Part of a small language model's weights: width 64, MLP 192 GeGLU.
Each number is 200 + 30 x the weight over the matrix's rms, rounded and kept within 0 to 999. Layers, rows and columns count from 0.

# layer 14 attention key, 128x64, rms 0.141, rows 21-43, columns 0-63
230,193,266,229,236,207,254,181,199,153,184,219,182,215,219,213,218,229,213,216,228,215,220,218,183,190,247,228,153,202,206,181,217,201,198,177,234,216,178,192,176,188,212,250,150,263,152,190,142,122,134,175,165,178,138,231,163,211,178,181,209,198,180,206
239,200,186,102,167,162,158,245,211,229,176,137,229,130,159,222,185,170,221,160,119,202,194,225,315,208,210,194,236,173,224,231,155,153,226,221,211,153,281,208,235,215,207,188,217,166,221,253,225,205,231,220,195,191,218,151,190,199,277,197,181,198,191,152
217,180,202,160,184,220,220,224,199,153,207,203,190,215,208,183,229,172,210,238,200,217,197,198,192,180,216,182,193,181,182,211,203,200,180,160,205,224,200,227,164,208,166,197,212,222,178,217,209,200,196,189,199,209,179,205,217,208,230,196,245,170,183,212
163,172,240,192,181,224,163,214,196,245,245,209,201,204,215,206,173,166,187,235,201,224,191,206,206,166,229,192,258,171,197,195,192,221,180,182,202,234,184,153,244,220,167,203,230,202,203,224,169,208,209,202,211,219,223,212,203,175,231,196,208,219,150,199
195,184,199,200,213,201,198,183,201,199,197,194,186,194,198,203,216,200,196,194,209,201,200,179,183,212,199,205,192,197,192,199,208,201,191,187,200,192,191,199,196,206,203,197,183,195,203,183,193,192,185,201,203,198,192,195,195,198,183,183,200,204,198,189
201,184,188,243,231,205,231,186,174,175,201,195,214,267,225,187,170,204,158,296,223,231,154,185,152,252,211,153,196,211,179,208,160,208,189,191,220,197,191,200,128,199,196,195,214,203,191,190,205,166,206,203,229,171,183,223,228,226,205,201,195,201,236,232
219,227,174,229,202,209,223,211,161,180,208,234,179,158,169,200,168,224,145,195,174,177,157,211,208,177,205,199,221,177,259,227,178,205,207,264,178,219,212,192,224,215,175,176,213,210,230,281,237,222,173,209,254,203,186,229,181,210,210,212,210,186,131,198
222,196,223,237,214,220,233,199,191,221,220,158,247,220,217,162,175,197,217,214,217,243,205,173,196,192,188,242,196,183,144,250,202,215,199,211,184,160,218,220,133,277,207,232,187,179,148,166,189,207,112,195,194,194,212,230,192,194,185,177,181,204,231,198
212,168,168,213,178,251,191,166,197,147,186,212,182,248,176,199,208,187,221,184,267,119,204,219,224,203,210,192,168,185,210,188,180,217,186,173,178,190,158,235,209,209,215,257,167,210,195,158,204,190,183,211,180,244,193,250,240,183,205,147,210,174,206,241
250,209,203,190,179,198,184,240,210,235,222,169,237,183,153,211,134,155,164,163,160,173,189,186,212,160,218,185,232,160,229,202,178,233,184,213,192,197,194,206,222,195,236,165,293,196,225,206,244,211,222,232,165,215,212,162,178,184,202,246,138,218,185,161
197,185,172,171,174,230,185,231,210,219,157,176,211,239,180,190,126,172,206,206,204,178,201,198,252,204,144,207,211,190,232,247,165,197,179,196,179,200,230,223,211,253,218,217,195,168,196,256,189,255,206,184,203,211,247,152,211,239,218,228,185,189,174,186
161,198,243,205,177,223,188,222,190,189,187,177,235,193,201,169,200,183,165,171,202,202,201,203,188,221,227,182,208,219,204,217,219,185,192,215,200,198,178,224,231,199,250,201,168,159,199,187,174,217,202,235,206,220,228,205,200,187,197,204,172,201,223,192
169,196,177,165,200,194,231,203,259,207,193,179,178,178,208,180,201,211,215,155,199,207,188,234,219,228,252,172,202,192,226,196,238,210,153,217,178,223,179,239,186,213,180,223,188,188,181,189,185,215,182,219,169,200,222,192,209,223,175,168,192,191,215,230
172,230,208,163,189,191,247,168,202,235,202,185,183,199,207,222,220,214,161,212,210,221,222,202,212,175,171,182,186,235,180,187,191,194,206,183,176,223,214,229,210,213,175,187,214,189,161,216,199,168,228,188,203,220,207,201,229,206,214,195,197,190,177,233
192,206,201,169,220,197,205,200,152,176,141,232,239,242,186,234,183,264,216,208,162,222,185,198,192,243,179,262,194,176,163,177,172,162,197,209,229,201,180,222,170,200,169,192,194,228,190,121,163,198,206,244,249,202,191,173,162,157,237,202,215,217,164,229
184,174,176,215,187,142,170,233,193,224,209,183,210,208,185,168,181,147,216,174,214,196,182,237,212,209,239,199,244,211,209,193,211,192,184,251,221,196,193,167,225,151,201,213,224,219,205,197,190,211,173,214,166,178,191,250,188,197,195,187,150,187,204,213
209,156,150,189,253,170,161,209,189,219,204,211,181,203,181,207,194,181,215,196,176,158,195,251,184,224,217,188,255,228,228,163,241,208,196,271,188,177,251,177,170,171,196,212,214,168,178,213,188,178,216,237,203,197,204,254,199,193,186,203,115,200,230,205
213,264,210,198,225,229,218,218,171,142,189,224,199,171,239,183,242,223,194,181,205,219,194,173,199,170,213,235,208,185,207,223,199,187,214,168,209,219,190,251,179,186,207,202,235,226,221,245,230,201,136,161,208,193,164,166,220,212,216,205,238,194,183,203
225,231,149,179,222,176,174,242,157,224,197,179,173,203,203,203,196,214,210,209,194,167,197,258,184,193,232,184,235,207,208,199,228,203,187,207,214,220,197,153,204,221,201,193,196,168,207,233,219,215,167,166,264,224,219,256,126,162,191,200,178,201,202,230
180,296,203,212,188,271,256,176,206,143,209,214,155,269,212,204,232,258,222,222,185,201,210,171,216,234,154,226,157,184,180,223,145,222,209,191,196,270,169,200,158,274,246,151,157,197,270,193,189,215,160,162,204,165,206,170,203,207,183,165,231,159,191,190
174,152,209,187,203,228,179,154,253,180,212,246,183,256,235,241,190,180,219,216,208,201,234,214,181,221,228,161,122,195,223,270,238,242,226,232,204,227,177,215,192,219,150,235,176,182,117,197,176,161,219,179,203,195,166,186,204,213,203,235,215,189,227,218
294,218,204,212,212,215,202,157,177,183,236,178,227,193,177,207,205,226,179,167,182,235,176,199,197,219,167,196,200,216,224,173,190,200,211,169,202,235,166,194,216,214,164,237,177,190,207,158,206,235,203,205,217,198,162,203,170,206,197,225,226,180,178,183
240,230,195,206,260,166,252,193,227,196,207,177,140,240,215,190,226,202,202,190,188,222,202,208,191,190,220,197,183,185,233,133,252,180,178,219,203,265,142,197,188,183,171,221,169,178,181,206,203,214,212,203,261,240,203,200,170,176,179,236,197,222,238,187
# layer 14 attention query, 128x64, rms 0.14, rows 22-43, columns 0-63
206,265,220,219,175,182,197,192,210,217,227,202,190,169,175,207,150,169,170,184,182,241,179,219,208,222,186,225,207,220,199,201,206,175,201,174,199,176,167,194,203,210,232,203,217,194,171,178,205,192,235,210,237,214,246,212,179,180,190,231,181,199,192,222
197,202,242,285,156,222,200,174,214,226,188,194,171,201,218,187,236,202,172,201,187,204,169,248,139,286,250,251,178,206,173,206,196,224,189,180,208,192,157,215,193,233,230,214,205,208,198,151,174,155,177,203,217,193,222,221,175,227,168,141,181,232,251,239
152,190,211,183,218,188,189,203,243,163,198,219,169,193,185,205,238,194,155,241,171,197,239,185,181,225,185,227,205,267,233,203,171,219,205,167,173,181,193,200,192,179,234,204,241,226,163,209,179,192,179,192,173,240,227,200,197,191,167,183,213,173,256,173
127,206,255,349,177,340,256,181,179,154,147,230,148,310,328,198,242,201,260,259,266,214,247,307,101,172,245,102,60,100,109,84,210,218,147,160,304,198,219,257,144,155,251,274,80,290,170,53,59,131,129,149,186,234,145,331,274,248,151,54,236,149,163,355
171,156,186,191,258,189,148,200,174,227,148,183,190,211,214,190,191,142,204,177,214,210,184,203,228,174,172,194,213,187,218,209,218,222,156,200,170,217,199,227,186,257,191,238,193,217,192,183,195,228,194,224,207,227,244,183,178,199,202,196,182,208,206,223
194,139,218,194,195,195,174,228,232,200,215,221,192,191,231,241,192,204,246,187,219,212,259,152,195,231,213,213,175,215,145,225,159,245,190,204,227,203,203,160,168,181,225,208,226,166,184,206,174,204,210,215,210,208,184,198,182,179,187,158,233,245,212,230
204,196,165,175,227,189,192,195,197,220,148,163,188,200,160,208,180,184,193,169,183,163,241,247,239,245,179,191,207,195,199,196,234,195,136,216,170,160,211,194,218,222,161,192,197,227,200,224,227,239,185,219,177,179,256,211,258,219,182,204,178,176,189,228
172,225,214,187,222,148,238,197,210,269,255,168,205,214,221,174,173,233,164,196,223,179,185,186,195,179,178,228,228,246,181,184,200,145,264,221,217,176,215,216,199,196,144,185,242,171,187,155,168,236,192,183,180,178,177,206,182,191,217,232,181,220,172,220
207,205,223,189,165,180,220,248,160,237,195,190,202,198,267,215,238,238,211,239,191,228,213,210,145,214,191,194,168,193,187,122,207,217,176,210,222,182,195,154,199,197,287,261,205,228,216,151,192,192,125,209,187,176,204,197,221,190,196,167,182,195,184,224
201,198,173,221,242,168,220,203,245,242,163,231,187,203,186,204,191,222,226,192,233,214,194,220,203,248,200,163,168,191,167,123,204,182,224,173,219,141,186,197,199,184,184,218,165,217,250,158,204,208,196,219,173,243,231,212,169,200,186,172,161,223,215,217
234,158,171,232,195,174,219,226,218,176,179,189,227,166,203,187,197,212,206,218,199,188,211,178,186,169,198,205,200,219,245,182,244,149,160,200,168,228,194,211,199,221,208,237,179,191,214,200,192,212,184,209,236,198,180,194,199,169,191,196,200,181,168,205
200,237,233,228,178,207,215,223,138,166,229,227,225,228,183,168,230,146,204,189,206,209,184,165,189,210,221,234,200,208,188,155,203,149,166,226,173,187,188,181,181,162,214,226,226,190,224,181,164,177,164,278,213,243,187,187,188,200,175,186,221,222,147,207
185,188,216,195,201,195,185,192,195,193,194,160,229,170,207,188,217,211,186,161,224,160,190,213,192,196,167,193,222,178,214,235,151,185,186,170,170,196,198,178,176,231,193,217,168,191,185,225,203,237,156,228,187,221,179,217,262,192,258,184,207,191,217,193
171,250,233,230,222,234,203,179,194,206,216,222,144,212,210,186,225,236,192,209,177,177,211,215,184,226,214,177,191,163,202,189,226,202,193,159,186,223,209,206,198,197,245,206,163,221,168,255,165,183,180,230,159,190,203,214,237,217,163,174,249,144,235,218
181,157,196,206,193,194,201,183,230,223,176,177,221,180,160,177,143,201,222,173,209,208,191,188,210,180,196,182,209,241,223,203,206,216,227,220,196,194,235,196,218,247,168,178,246,200,149,175,222,252,227,167,164,172,194,186,230,191,248,206,197,266,195,143
192,184,202,165,214,184,164,219,205,232,187,208,224,169,167,224,152,183,202,195,185,219,188,158,231,213,161,232,221,239,206,188,164,176,221,235,218,172,262,188,227,162,210,221,233,205,152,157,233,222,221,213,196,200,207,147,187,197,226,201,162,264,149,131
239,215,221,174,175,228,216,211,204,162,188,212,171,210,259,185,210,208,199,214,191,182,177,236,186,195,221,185,182,176,150,205,205,190,201,182,199,215,171,201,174,174,268,188,149,192,223,255,175,182,171,233,198,212,197,223,201,231,181,182,171,143,198,260
198,230,212,241,190,209,229,238,214,202,213,185,231,178,197,196,204,167,223,221,185,249,172,215,207,207,204,205,216,208,231,155,213,177,181,183,231,177,215,184,164,148,175,200,217,211,205,163,208,168,221,210,240,210,216,206,177,221,192,203,186,179,183,195
205,230,200,210,240,197,188,177,173,170,214,199,178,238,226,191,188,225,194,223,259,209,237,191,163,210,217,213,200,157,165,190,207,239,261,182,200,246,174,206,254,250,229,190,218,194,167,188,182,201,179,215,186,194,175,189,203,147,202,188,254,187,242,197
143,166,176,199,241,202,170,176,261,190,205,213,150,228,195,203,170,205,217,208,229,169,189,168,189,180,172,209,200,268,254,161,218,181,212,204,219,246,197,216,185,188,133,224,187,238,199,152,167,199,271,159,200,196,205,165,242,220,229,234,213,240,201,156
211,162,213,219,222,201,202,209,192,204,209,189,170,250,226,203,187,214,195,201,224,218,215,193,149,221,223,210,146,199,188,148,188,185,190,169,258,234,162,188,186,206,170,197,182,214,191,202,163,202,198,200,249,229,185,190,193,176,246,237,211,191,220,202
192,195,162,250,216,225,190,218,166,166,196,207,192,229,180,181,202,235,242,228,193,193,196,182,222,214,223,235,203,239,211,179,224,175,169,210,228,244,134,177,209,194,133,215,203,198,182,161,169,157,247,177,247,206,197,173,181,197,155,173,219,210,181,207
# layer 14 attention value, 128x64, rms 0.128, rows 0-31, columns 0-63
199,232,253,179,153,222,164,187,183,211,232,114,180,201,183,215,222,148,131,193,220,204,189,198,177,181,225,218,229,238,184,201,237,255,233,202,191,210,198,242,194,220,208,249,182,168,130,177,235,227,206,174,143,194,214,230,196,192,183,235,191,148,204,227
218,278,232,225,243,171,219,171,186,203,242,192,204,189,188,245,201,170,270,187,211,289,206,149,211,203,231,213,206,223,191,149,192,167,182,176,188,183,155,160,266,162,218,169,203,159,171,184,186,189,149,227,189,213,217,231,154,123,236,171,261,170,208,187
301,218,214,216,198,265,150,235,185,231,134,221,175,217,198,166,237,219,257,193,212,154,115,215,215,167,205,163,214,257,177,201,204,177,137,154,187,199,137,195,217,168,222,254,181,189,239,170,212,220,177,166,179,241,196,216,240,172,148,217,266,131,185,219
229,199,164,201,204,192,179,220,275,200,197,203,151,208,191,166,172,137,242,220,200,159,113,216,254,189,291,172,178,207,203,194,235,198,144,157,196,237,171,176,206,199,173,234,188,272,259,207,166,204,242,204,227,176,251,146,229,224,124,259,217,140,247,173
235,258,140,253,141,180,185,209,260,233,200,160,198,216,200,190,254,212,218,148,206,227,210,193,193,139,202,212,278,216,197,194,202,168,186,262,209,232,186,182,189,198,226,195,204,191,145,183,183,206,222,236,199,224,227,220,208,110,187,207,219,133,159,210
232,148,196,232,202,189,229,272,142,207,185,156,247,170,226,158,222,237,214,272,209,183,147,197,210,200,203,254,243,240,168,231,179,213,162,159,151,149,181,182,198,154,166,180,185,210,254,185,257,193,213,287,202,266,172,180,221,240,149,145,245,174,242,207
227,158,238,227,161,222,160,227,242,248,194,198,196,200,189,182,248,155,193,173,178,219,152,165,202,133,210,186,192,257,180,251,187,187,196,196,214,174,202,236,164,220,198,221,161,187,163,197,209,266,242,182,151,238,210,241,211,166,126,170,247,145,175,226
142,202,199,177,202,185,226,145,295,247,227,171,149,166,126,246,191,176,178,120,192,269,200,157,234,178,176,137,187,290,195,190,242,186,232,220,149,229,219,267,177,193,180,129,226,221,126,210,219,221,223,166,192,132,181,232,199,198,255,222,244,176,209,194
204,209,228,230,204,197,216,131,175,207,228,195,219,200,188,186,205,185,200,198,227,253,154,158,213,224,177,239,220,244,241,262,227,222,246,180,176,200,145,214,201,194,182,129,243,124,168,200,240,268,202,225,156,203,191,242,164,163,208,199,220,208,186,202
189,185,189,141,190,204,173,200,204,156,190,163,218,198,241,137,215,204,181,175,226,194,236,263,176,193,185,187,180,156,210,201,210,189,236,262,263,180,233,271,194,222,281,223,203,194,168,205,158,171,180,147,167,205,234,232,243,197,238,154,178,230,143,213
254,194,192,214,227,218,144,209,188,196,212,213,171,186,208,144,239,164,181,213,232,247,159,180,200,176,226,210,205,254,212,167,253,228,213,195,183,212,186,205,220,222,197,276,182,212,136,162,217,225,165,142,188,195,223,212,200,170,127,222,211,143,142,220
171,207,209,187,267,170,222,180,186,172,215,243,162,172,194,209,134,207,258,269,180,198,276,178,204,232,259,230,247,159,243,199,238,146,183,187,149,193,130,127,229,175,141,177,242,202,263,210,200,163,186,227,245,194,171,160,200,220,217,229,220,239,263,169
150,159,204,207,208,175,225,183,180,178,216,146,250,202,227,188,128,235,155,265,187,203,192,229,209,215,222,213,178,179,188,222,153,255,280,249,194,198,255,175,196,227,235,250,185,226,193,213,216,151,164,257,155,148,194,186,191,312,177,153,149,228,212,181
200,268,177,168,194,175,216,264,143,228,206,180,209,195,216,233,293,259,228,219,197,166,187,229,184,203,145,200,220,224,171,182,202,96,159,201,159,167,200,171,203,169,180,204,186,166,215,188,207,191,230,211,220,202,156,229,241,159,205,245,239,208,95,214
230,188,230,168,175,231,155,185,256,258,123,238,189,232,173,193,165,170,241,124,192,169,228,188,191,215,188,184,206,190,213,145,214,183,150,205,149,221,184,200,208,185,204,267,148,173,203,218,183,251,201,155,164,164,219,238,267,148,207,247,215,224,209,210
184,223,161,180,199,179,240,222,205,187,163,117,196,167,183,179,268,259,229,230,183,241,168,144,200,165,140,170,212,256,192,247,178,160,230,223,172,188,201,256,166,129,232,146,161,114,207,234,254,221,246,276,195,284,191,201,176,207,195,210,234,197,131,232
202,195,276,182,178,210,246,220,106,185,185,222,193,202,215,236,248,269,212,208,195,108,234,175,220,162,142,201,228,229,185,232,179,212,162,185,151,143,133,191,223,155,183,129,201,129,257,236,259,247,235,236,210,277,181,195,257,147,228,194,212,220,159,180
151,174,154,206,182,198,173,188,217,251,230,177,241,173,256,90,186,176,183,235,217,190,169,260,199,190,220,166,205,179,212,159,223,176,222,232,222,211,252,213,171,217,187,267,161,201,177,210,153,106,218,180,202,149,176,190,191,311,205,239,184,209,231,238
221,191,267,219,194,173,208,161,218,264,214,279,173,219,203,297,173,122,202,174,210,275,200,162,174,233,164,244,199,175,242,192,246,154,92,178,223,178,234,160,228,216,195,172,245,227,208,182,228,183,159,175,248,216,196,260,185,142,215,198,177,182,225,187
187,174,224,211,202,234,160,214,184,205,162,153,159,280,158,270,220,166,150,192,188,279,241,180,180,199,184,246,159,203,190,224,202,220,195,189,229,193,161,160,215,201,185,199,197,188,254,221,221,213,193,214,256,231,283,199,183,150,160,137,221,183,232,198
184,180,202,191,157,226,172,209,197,218,185,195,214,197,254,162,193,132,188,276,222,184,161,239,200,147,205,163,174,189,224,151,206,176,159,209,246,203,248,252,211,198,225,268,192,258,217,146,218,149,142,190,231,162,192,203,210,243,197,189,184,197,196,216
182,261,221,210,197,152,206,159,199,157,248,111,215,211,224,206,145,206,169,187,195,222,199,170,213,182,186,246,217,212,191,264,213,217,247,212,175,205,221,199,192,212,199,204,213,202,183,219,233,175,251,209,189,206,222,191,155,184,206,133,224,197,202,177
174,188,262,184,172,228,112,197,270,235,283,233,224,225,202,186,172,183,210,194,239,213,163,271,193,210,226,227,169,179,217,148,205,202,235,195,207,215,221,191,199,223,205,246,184,187,176,179,197,149,221,171,177,147,197,193,162,257,196,250,132,170,259,228
161,251,260,128,171,223,209,259,180,232,242,172,206,175,234,190,215,133,205,347,222,205,167,225,191,163,159,172,181,146,204,134,273,206,164,174,187,158,227,254,188,204,189,176,212,241,274,165,220,148,209,213,267,187,213,172,197,224,172,204,162,208,179,213
206,183,182,210,236,184,176,159,257,238,207,267,194,180,174,200,164,190,205,187,215,229,172,177,236,224,217,211,194,263,222,191,238,177,194,113,171,262,189,157,224,186,117,247,205,213,193,218,224,225,195,148,228,158,184,200,193,234,168,253,212,182,250,188
203,187,212,199,232,140,241,252,190,146,148,168,174,177,214,231,281,224,196,239,209,144,201,172,212,126,188,271,272,200,160,221,153,186,175,212,232,152,179,212,187,138,195,157,213,240,215,215,234,176,217,265,162,280,228,215,184,164,223,74,267,243,113,165
250,223,227,281,98,206,147,221,192,220,186,188,205,233,190,175,181,153,204,219,212,253,103,196,193,217,236,218,202,228,218,220,206,233,184,215,219,176,177,157,200,179,201,200,231,155,201,166,171,221,225,240,218,170,218,237,152,127,120,217,219,143,195,243
198,245,242,169,220,253,208,177,291,208,275,138,146,196,188,200,194,152,265,172,177,242,206,201,223,151,232,84,136,213,226,191,244,225,275,228,157,217,158,234,223,205,188,131,194,141,150,213,164,200,218,200,150,145,233,190,224,208,184,219,198,175,245,225
202,228,132,170,186,195,177,226,120,164,142,208,172,193,178,186,194,284,230,233,203,173,203,192,206,239,141,225,196,165,200,178,228,150,166,243,244,143,194,175,187,221,280,220,215,227,201,216,166,154,188,204,246,269,174,247,246,159,230,169,168,227,227,194
189,144,259,189,252,163,178,175,245,191,163,234,184,199,230,240,197,243,185,207,162,197,262,235,197,237,221,232,170,185,211,212,141,141,169,198,207,231,209,201,196,236,176,239,222,184,238,235,187,199,232,151,201,166,144,210,191,219,243,179,209,215,199,156
201,278,212,198,159,213,199,173,200,279,223,259,243,190,198,242,167,196,269,183,183,238,204,199,206,221,191,200,199,223,214,173,177,185,148,206,175,214,186,171,180,203,178,213,188,166,207,182,187,191,212,204,187,178,212,224,178,202,221,168,224,166,236,255
213,253,199,215,169,195,136,234,186,184,216,171,216,215,221,139,195,154,231,187,186,266,136,193,158,183,185,197,238,204,239,164,230,240,201,210,193,226,259,201,175,196,204,222,205,216,223,173,140,174,186,198,191,209,224,237,180,126,155,234,171,155,179,235
# layer 14 attention output (transposed), 128x64, rms 0.135, rows 0-31, columns 0-63
128,207,221,157,195,169,242,190,222,192,201,199,195,197,209,262,245,166,144,184,298,178,181,236,213,193,211,196,223,157,179,217,215,231,198,167,180,177,215,252,196,203,222,210,206,215,156,209,185,202,220,186,197,219,243,214,180,171,193,183,170,271,185,188
220,253,194,201,216,159,237,177,164,226,217,220,204,175,172,248,238,151,181,168,238,280,167,183,231,202,223,185,255,154,206,168,212,171,176,167,164,236,175,140,203,180,212,182,218,175,186,177,209,210,212,253,186,231,231,217,141,158,139,193,232,172,215,253
230,191,220,256,172,190,216,249,206,208,157,169,244,190,211,178,250,247,186,226,304,168,169,264,215,223,199,243,217,148,173,225,188,158,156,171,167,174,207,179,189,184,228,201,196,212,184,196,220,102,177,186,202,231,239,221,244,199,94,185,183,164,233,203
164,193,212,260,209,215,164,228,215,165,259,183,209,196,218,175,207,213,248,247,177,214,214,247,209,247,218,184,171,249,189,174,241,200,152,171,198,232,259,200,162,174,177,241,156,217,216,216,185,118,220,142,275,223,255,159,228,198,87,203,156,110,253,141
125,231,185,213,218,129,220,176,187,195,160,188,227,222,176,218,215,198,184,206,186,188,210,217,219,218,182,177,285,156,173,197,220,185,172,193,195,214,202,224,206,242,285,228,239,245,192,161,211,185,173,206,188,164,283,213,168,169,192,150,195,149,205,197
186,257,210,213,151,180,204,206,177,222,207,154,255,188,185,202,222,274,189,273,187,166,228,267,255,151,189,244,200,251,180,180,194,206,160,221,220,87,182,186,168,182,166,159,194,193,278,197,243,163,149,263,203,212,260,200,178,245,142,171,158,190,175,246
188,186,228,247,191,179,244,182,243,204,160,186,238,187,217,191,218,202,203,244,255,147,129,230,206,199,210,201,232,135,172,186,184,207,183,183,147,161,211,287,191,231,214,223,195,225,205,191,225,256,222,203,150,201,276,230,201,158,120,182,176,195,227,173
199,174,173,133,204,156,214,184,258,219,205,158,157,183,194,282,223,175,213,175,210,263,121,195,197,205,190,136,219,218,181,185,186,201,206,163,179,267,219,272,215,248,217,198,233,257,164,182,167,343,232,191,205,201,201,228,200,128,173,175,211,192,210,162
220,217,246,217,209,201,253,153,185,217,196,217,186,190,172,295,252,128,162,205,230,204,136,189,215,166,182,196,214,154,182,240,182,202,178,169,193,220,195,211,188,212,181,160,245,240,211,189,229,287,216,207,164,248,253,246,177,164,173,181,219,197,167,245
176,202,165,185,195,213,220,208,213,171,221,184,159,213,190,113,181,257,206,161,243,176,246,202,174,176,192,213,206,211,227,254,215,182,280,228,196,192,219,220,242,180,226,225,200,211,160,222,216,166,207,167,156,139,142,201,262,200,307,229,211,237,184,154
214,204,217,175,225,185,235,164,203,195,190,228,182,199,199,227,221,205,160,214,323,213,165,260,220,198,205,206,228,134,196,218,220,206,175,162,181,203,214,231,213,213,212,199,193,221,210,190,209,125,231,186,212,202,223,204,194,211,141,177,168,198,222,175
238,218,199,180,231,239,150,215,168,225,246,235,165,222,233,265,171,207,222,155,138,240,202,149,193,204,196,233,190,263,162,202,230,233,177,181,213,264,168,100,199,183,158,208,223,160,241,193,213,192,162,230,258,240,209,153,181,196,175,233,232,149,239,224
173,217,218,195,190,204,160,187,202,137,261,203,193,215,202,178,175,185,187,211,130,215,271,205,192,160,213,204,178,248,214,177,159,217,294,264,246,124,247,203,218,209,172,190,208,158,237,220,179,201,207,214,196,178,154,175,206,259,252,234,214,235,175,186
191,233,211,152,167,154,206,267,120,213,146,176,240,177,216,156,270,230,173,211,198,189,188,256,235,169,164,196,247,249,200,195,216,189,152,171,196,194,115,240,211,197,261,204,187,182,201,146,231,216,167,250,222,224,162,201,239,175,217,139,187,178,157,211
227,149,204,204,175,246,171,211,248,212,128,215,176,219,240,177,212,218,179,198,240,195,151,176,188,197,202,252,190,154,199,159,172,200,195,168,226,261,218,156,185,197,245,284,225,217,110,193,211,217,216,146,175,228,229,206,243,135,168,200,205,195,247,198
216,234,211,159,179,154,233,170,201,174,179,152,216,171,199,173,286,215,193,231,120,172,162,251,197,187,199,169,219,234,122,206,208,200,195,188,202,145,168,238,204,185,253,175,217,222,205,202,215,328,162,222,177,193,236,237,140,199,207,168,220,188,169,219
248,193,234,225,171,189,228,214,161,279,172,139,226,175,246,211,260,258,156,204,169,133,214,200,213,189,173,172,198,206,157,239,199,260,136,170,195,189,135,132,162,177,215,187,230,172,202,165,242,313,130,236,148,259,196,211,247,189,186,190,241,219,191,256
161,214,192,161,162,203,148,206,220,159,218,219,182,180,190,180,167,227,214,196,193,185,227,248,168,179,184,225,202,271,227,191,243,169,253,214,228,189,221,267,228,222,170,226,183,153,212,238,193,55,248,186,224,162,170,210,189,201,274,188,201,188,162,142
235,214,162,225,239,212,186,175,191,274,176,299,227,215,216,240,192,171,217,173,257,257,153,97,180,198,166,215,191,140,234,119,232,174,136,170,207,236,201,189,151,174,182,199,184,214,217,130,130,224,202,219,187,179,189,204,170,140,190,267,182,197,227,267
187,198,173,191,233,174,245,205,210,178,181,194,200,251,201,214,202,162,198,207,228,180,207,147,231,226,287,193,177,140,188,136,219,238,171,173,149,187,152,172,158,159,208,205,203,223,230,225,214,236,207,276,194,225,267,189,185,211,130,262,162,208,251,252
195,203,198,200,165,213,182,212,222,189,222,188,235,221,195,159,199,249,230,189,281,230,208,227,184,189,177,214,162,235,227,185,237,160,217,237,205,167,215,239,195,179,203,211,205,166,231,195,172,57,220,164,216,136,171,197,214,228,243,230,204,224,184,166
139,241,171,189,217,173,223,130,167,177,243,208,198,183,200,269,212,181,188,212,133,198,226,163,203,183,236,182,243,203,170,231,190,193,231,210,215,177,212,221,213,164,201,218,225,194,226,194,155,270,237,225,215,200,216,190,176,204,206,228,198,203,163,197
110,155,208,203,203,237,180,200,215,185,192,258,182,199,227,182,179,161,189,211,271,194,211,208,95,245,202,252,190,225,258,182,225,172,273,199,258,187,232,236,219,219,141,170,175,186,188,242,161,114,251,199,236,152,167,193,172,171,208,219,201,198,162,192
169,254,234,160,177,215,196,230,157,243,240,176,205,200,204,164,225,255,199,229,210,215,187,185,172,195,205,170,148,317,213,183,302,217,188,173,206,148,176,239,186,152,199,180,161,188,236,210,156,94,208,198,241,129,175,167,216,200,243,214,191,247,141,197
242,156,196,179,223,211,165,173,223,212,197,256,158,199,221,277,228,158,224,209,245,234,132,222,211,219,212,226,199,178,196,171,194,182,161,145,205,256,229,225,190,224,191,217,187,203,223,193,197,203,232,217,240,289,206,191,186,186,106,206,170,153,215,194
179,255,184,217,215,113,284,181,171,242,226,153,231,194,176,146,242,286,211,211,142,154,267,142,252,199,181,200,257,243,162,194,193,144,162,277,192,152,155,173,212,124,172,162,247,187,285,138,287,235,121,197,170,194,237,196,222,228,215,206,203,225,232,161
175,249,231,301,186,190,190,209,169,169,159,227,228,204,177,225,207,138,184,215,245,193,169,240,212,231,203,186,237,108,206,178,208,186,185,185,212,145,187,229,128,190,190,196,227,254,249,232,235,162,222,189,203,172,297,234,182,176,116,209,205,174,186,251
162,223,227,145,174,226,246,200,225,182,248,112,168,166,224,217,204,156,176,184,183,244,138,222,152,232,211,136,211,225,179,229,222,261,234,120,158,248,246,222,241,240,231,173,178,202,131,228,179,237,244,188,177,199,225,193,219,118,192,211,231,155,242,189
256,228,177,242,228,154,189,257,152,228,238,221,199,240,210,109,167,269,214,173,206,184,240,174,215,170,151,217,177,189,174,187,203,167,248,213,245,163,128,129,202,186,237,201,206,221,179,231,185,186,175,193,229,185,154,248,218,214,267,211,182,164,204,194
221,119,172,219,188,243,159,215,214,174,197,241,205,204,225,175,167,190,240,170,207,184,194,127,169,189,204,233,259,242,222,189,172,213,185,221,204,216,188,188,249,183,157,252,205,163,204,182,191,280,197,209,204,241,152,172,209,208,221,250,226,186,235,164
210,208,214,210,158,190,184,183,184,240,154,206,232,198,235,241,193,124,224,178,213,225,131,182,185,249,204,176,218,174,234,163,175,171,207,168,224,238,184,166,225,212,219,202,185,198,214,217,190,188,215,248,187,222,214,223,170,135,168,181,216,186,209,246
157,248,213,209,207,229,188,191,182,185,204,232,214,217,230,198,221,177,202,216,196,213,194,229,230,197,205,215,260,164,210,190,252,177,198,218,218,172,220,234,189,173,252,217,193,247,207,246,176,99,239,163,217,88,224,234,207,186,195,218,176,184,146,213